config.yaml
num_hidden_layers: 16
hidden_size: 192
num_attention_heads: 6
num_key_value_heads: 6
head_dim: 32
intermediate_size: 512
vocab_size: 1024
hidden_act: "swiglu"
norm: "rmsnorm"
norm_place: "pre"
norm_eps: 1e-05
positions: "rope"
rope_theta: 10600.0
rope_fraction: 1.0
qk_norm: true
attn_scale: 0.177
bias: "none"
tie_word_embeddings: false
parallel_block: false
init: "normal"
init_std_qkv: 0.0264
init_std_o: 0.00467
init_std_up: 0.0264
init_std_down: 0.00286
optimizer: "soap_variant"
learning_rate: 0.00445
beta1: 0.95
beta2: 0.95
weight_decay: 0.0
lr_head: 0.00532
warmup_steps: 77
schedule: "wsd"
decay_fraction: 0.611
decay_shape: "pow"
final_lr_fraction: 0.0
batch_tokens: [16384, 32768]
max_seq_len: 512
doc_mask: true
train_tokens: 140200000
max_steps: 5910
dataset: "wikipedia_en"
Each number is 128 + 24 x the weight over its row's rms, rounded and kept within 0 to 255. Layers, rows and columns count from 0. Numbers have three digits each. The size before them is the row's rms in percent of the matrix's.

# layer 11 attention key, 192x192, rms 0.284, rows 134-155, columns 0-63
082:133115146154137084127167126114076075154106147122118197136130115137057153105148119095160148109098131111127098163107144108119149123119169102127139117107075131106128116165081105074118144139114153
086:172118138097125096140144187126100106116124126137139137104108120131112102146148135077123146105095101139126104094131098161114122089108116147104104114111099104108124155098125167127138144113119077
095:153149141103166115097063125126089141083169112116125048095112068143115131137157164086174110130079112116138115128104115123107137109115124125137131113136135145156103102096138131139097138087154109
105:180150164142120138114122138162117141160152148141089105148122108135134112140136131119121147171153079129119144128099133129128192156098132163143096113114137099123101106115150173146123101072127121
105:153159142121118147143153119142120129151124126107123096146151146170138155161124086156081124157155149114098119138145122110158130177095171174152156132122144125118131122160145125143135136094130123
090:109131125178156154101085136161110104128137112136127054145143123133119115175131123113123097141106099122147145135150117124075130141163112149121155144148134152135131123164137105155119133125147122
111:134112123137184121121105131139128117141128147152151113144155114084133134143098145125164105106118102075114113149117126125109102142104148115089167114149128145164157164140148145154108119131137117
100:109115137127145066132115137133137165133146120105127125177136133092139141105142144117106165155125118135137170103105102159091159136165125157168118140148132165123118102148098158132151090091127081
101:133140131134095136117184125119151092144097120139107115165115114124137129128157109120158141118193160136116108093124133138148131139127097134129133133154170127090133112141117125124134120110150150
103:164103108110128107122124116147066104150135143087107101114093128129113165125138121052126142125137143103143121161143152132126134096148135110116136139147139144138107097106104131134124138165085152
080:103147102138133141151133082114127140111125154115109122143157114124127097127149149080149115114155115153147142137135156117152102138130125099104078105153140159113129152155141146139126148168121144
097:169109103116125150120090133111147118093160088165085116134117105123153131107098118103122052097120103127118129142105140124120152134100137116087134144093091127100096075132124150153120104155147144
083:102136152080179111075143116116114117157057157131127107142124119118140108150109159095158150159111151131131097148128121142095139136096115168106080163092171134158131115125125157142149116114123097
082:111083107174156164106119134131148142133103158173119132118088085113126156175097123126133098115125140139101137140123113128136144130159155115175142104121110079170134101111134125129101135156150140
083:148087110125138149122147105122092119129177137192070111109121104112127145119104114106136122121113091136096128139095123099069164116135128131121143137135156074152102123104087147122113106091106150
086:117127145120122106144122098148096151098139144154121158142176101110133145106120184112142131141155122085129153142138120126109118156167147125153116136118091098142105160148139142140108100161159160
087:128134124083148131146099104123085128127121149120165109149109136095112085127106084103135105123122177100106147127122136148141169150157065113125093130114080093156105094126123111142141135144169104
088:117132138136097117112153139128172105112118157114132113156174127124168128160144124094130150121173143148110136107129136175136113155133119153145146074090168130089130089111089098139158177120129144
092:142157167157134145148109094081121101150111114122108116145144166148133133094154111121140150138112103185114114094076134139144131136098182107155106146120175091098158090129097115114126167132081143
101:147119119140090122117097099142109133151137139122124175144119147124105144145127123152149151116133162134109171170149099132076138132122107127138173135123115146149108126086137111151129081144136093
103:164161169135155154121166161101134134147117143130137124114128175130152174144160161142129133177120187101100149117152083117119104157127127114128150146153170166108184156147125126133161134084167083
101:153121121130126106075143127141169081134152149138132125119110101126112177122135141141133116156119151111141141122172131164132133129089151099114159116136140146161118122086115106125134129120125153
# layer 11 attention query, 192x192, rms 0.293, rows 135-155, columns 0-63
102:150127088093114108109157098150160129125138131135113093114116122179145112140154168162157152136110174137098095143175096152111130130147122118138131128113118168173166123090151107093146135099142125
101:141151135129122130152077136163113114115149141158121133132089132095146109155118108151108133096126161116090143112153127110149135116107109100146104104085138107130119157110161080146120104164108080
127:134102145097160123156126132140115080135158180125121098167178177124155129143099146109140113123149137119161119084122137167123126131129076132129114137104118109159132129148136111151128098157129109
136:160136101115129147169154126114124184163153118116143172142130089118131140110084164159117165101091103146110132133127090130150137104129181099160109136100075116144165132146115128140138169106148151
105:119095102120092095105122131186126147139143099111143106107144093106114131195151113122093077168091165115134183126122146122137089152121109116142089135138139103153099100150120114143076140083150160
106:136113130164111112121129089129151133130123121134145136145138108110089083149096140114157123174135124076088086095120126146105131183092131142099128167136110139173145176102156135157106137127140118
108:142132118107094131104134107096145172085096109091103113155148112122102095131106123101083164114137118113166127159133129170122189116127114151139168147126175126107150160122109111166149092133109185
107:122150123126112097165140114132125094137148136121136121139123145120152082130154097089068113060124141111131123128143145103135146138139126135152144133137160152107126137109142153053130136187168140
106:164101146110087127138141135148133124106104142118124156126137144163091130120147147117137118136192118155160137165139119160104101096105093120095113140137101162125127161122144129146137170134096117
128:160140102120072147112118132115119115109144103129101134139100122109121093171104121158122112068139131159088135145091130094097129091138134131141119106150114113140139117167104115119133105093132147
099:142106108117171133112085133132105116082107139113144118152132108132110140111134156134084141092102085134093145143101103102110161164126119105131137161112114121187114144135161132129110118149135120
083:098160135087143083109129147172132131140111110110154115153166131115091114100096156116125161159120145108147092087132088151104148106131126128170168135088165152116146141131142125092126165128123073
105:137141086128150121089100107140096155152090123109170136127130117130104124124110116127161162108087123141104128089145121112112124047118104068169136110114101147189126110168145128120124144101139151
090:132131157133097110156142118099123121130156134167150138105083111100146137110117103116170177107108143135105130131147130156127161102140128130107116149145101138161123199144126104131099076094117141
088:170114158117127099123116110144128107123127153125105078133124164143127149170100149117139112158163119106135135126128136099140114084148102135117125110149195126114120132094125142172116133143102129
104:141110115128123169139085116056139125175139086096128142138098110139129110133122151154141115115163136144110126095146113146099167142157138110113119146118133114136153130167092122125123129130097111
086:142122158133111108108136093140103099139099190147151103152134105147097139146148134164176135097111086160115172115092112105118111131168102167129147088081148124130151088119160196160144127165147119
103:101121176163130144123146104093140134128144152141131168195145162124106126136122150149141084133117144115127160137099131122105132111099163120149169064135112107119108133187128129129173093131142126
116:108142126112108124093102136135108118137103113145158102151141189136125175125150095105168110150131085180171125140098145107111169117106121140124201107152170165113127116089131151107095136112099103
110:135174130183133098116182188148164125121083130137150130084122129152111135133184112113152096150121116062144115136106122172164132148142139148133109123125136149130144189117163117170098143126118126
098:153163131134152136136144120100145131168134147154114137150153124071104126121123129153159124126115124115113082136113113146121090115125159103169122099128133134181120123156127087134122125108133143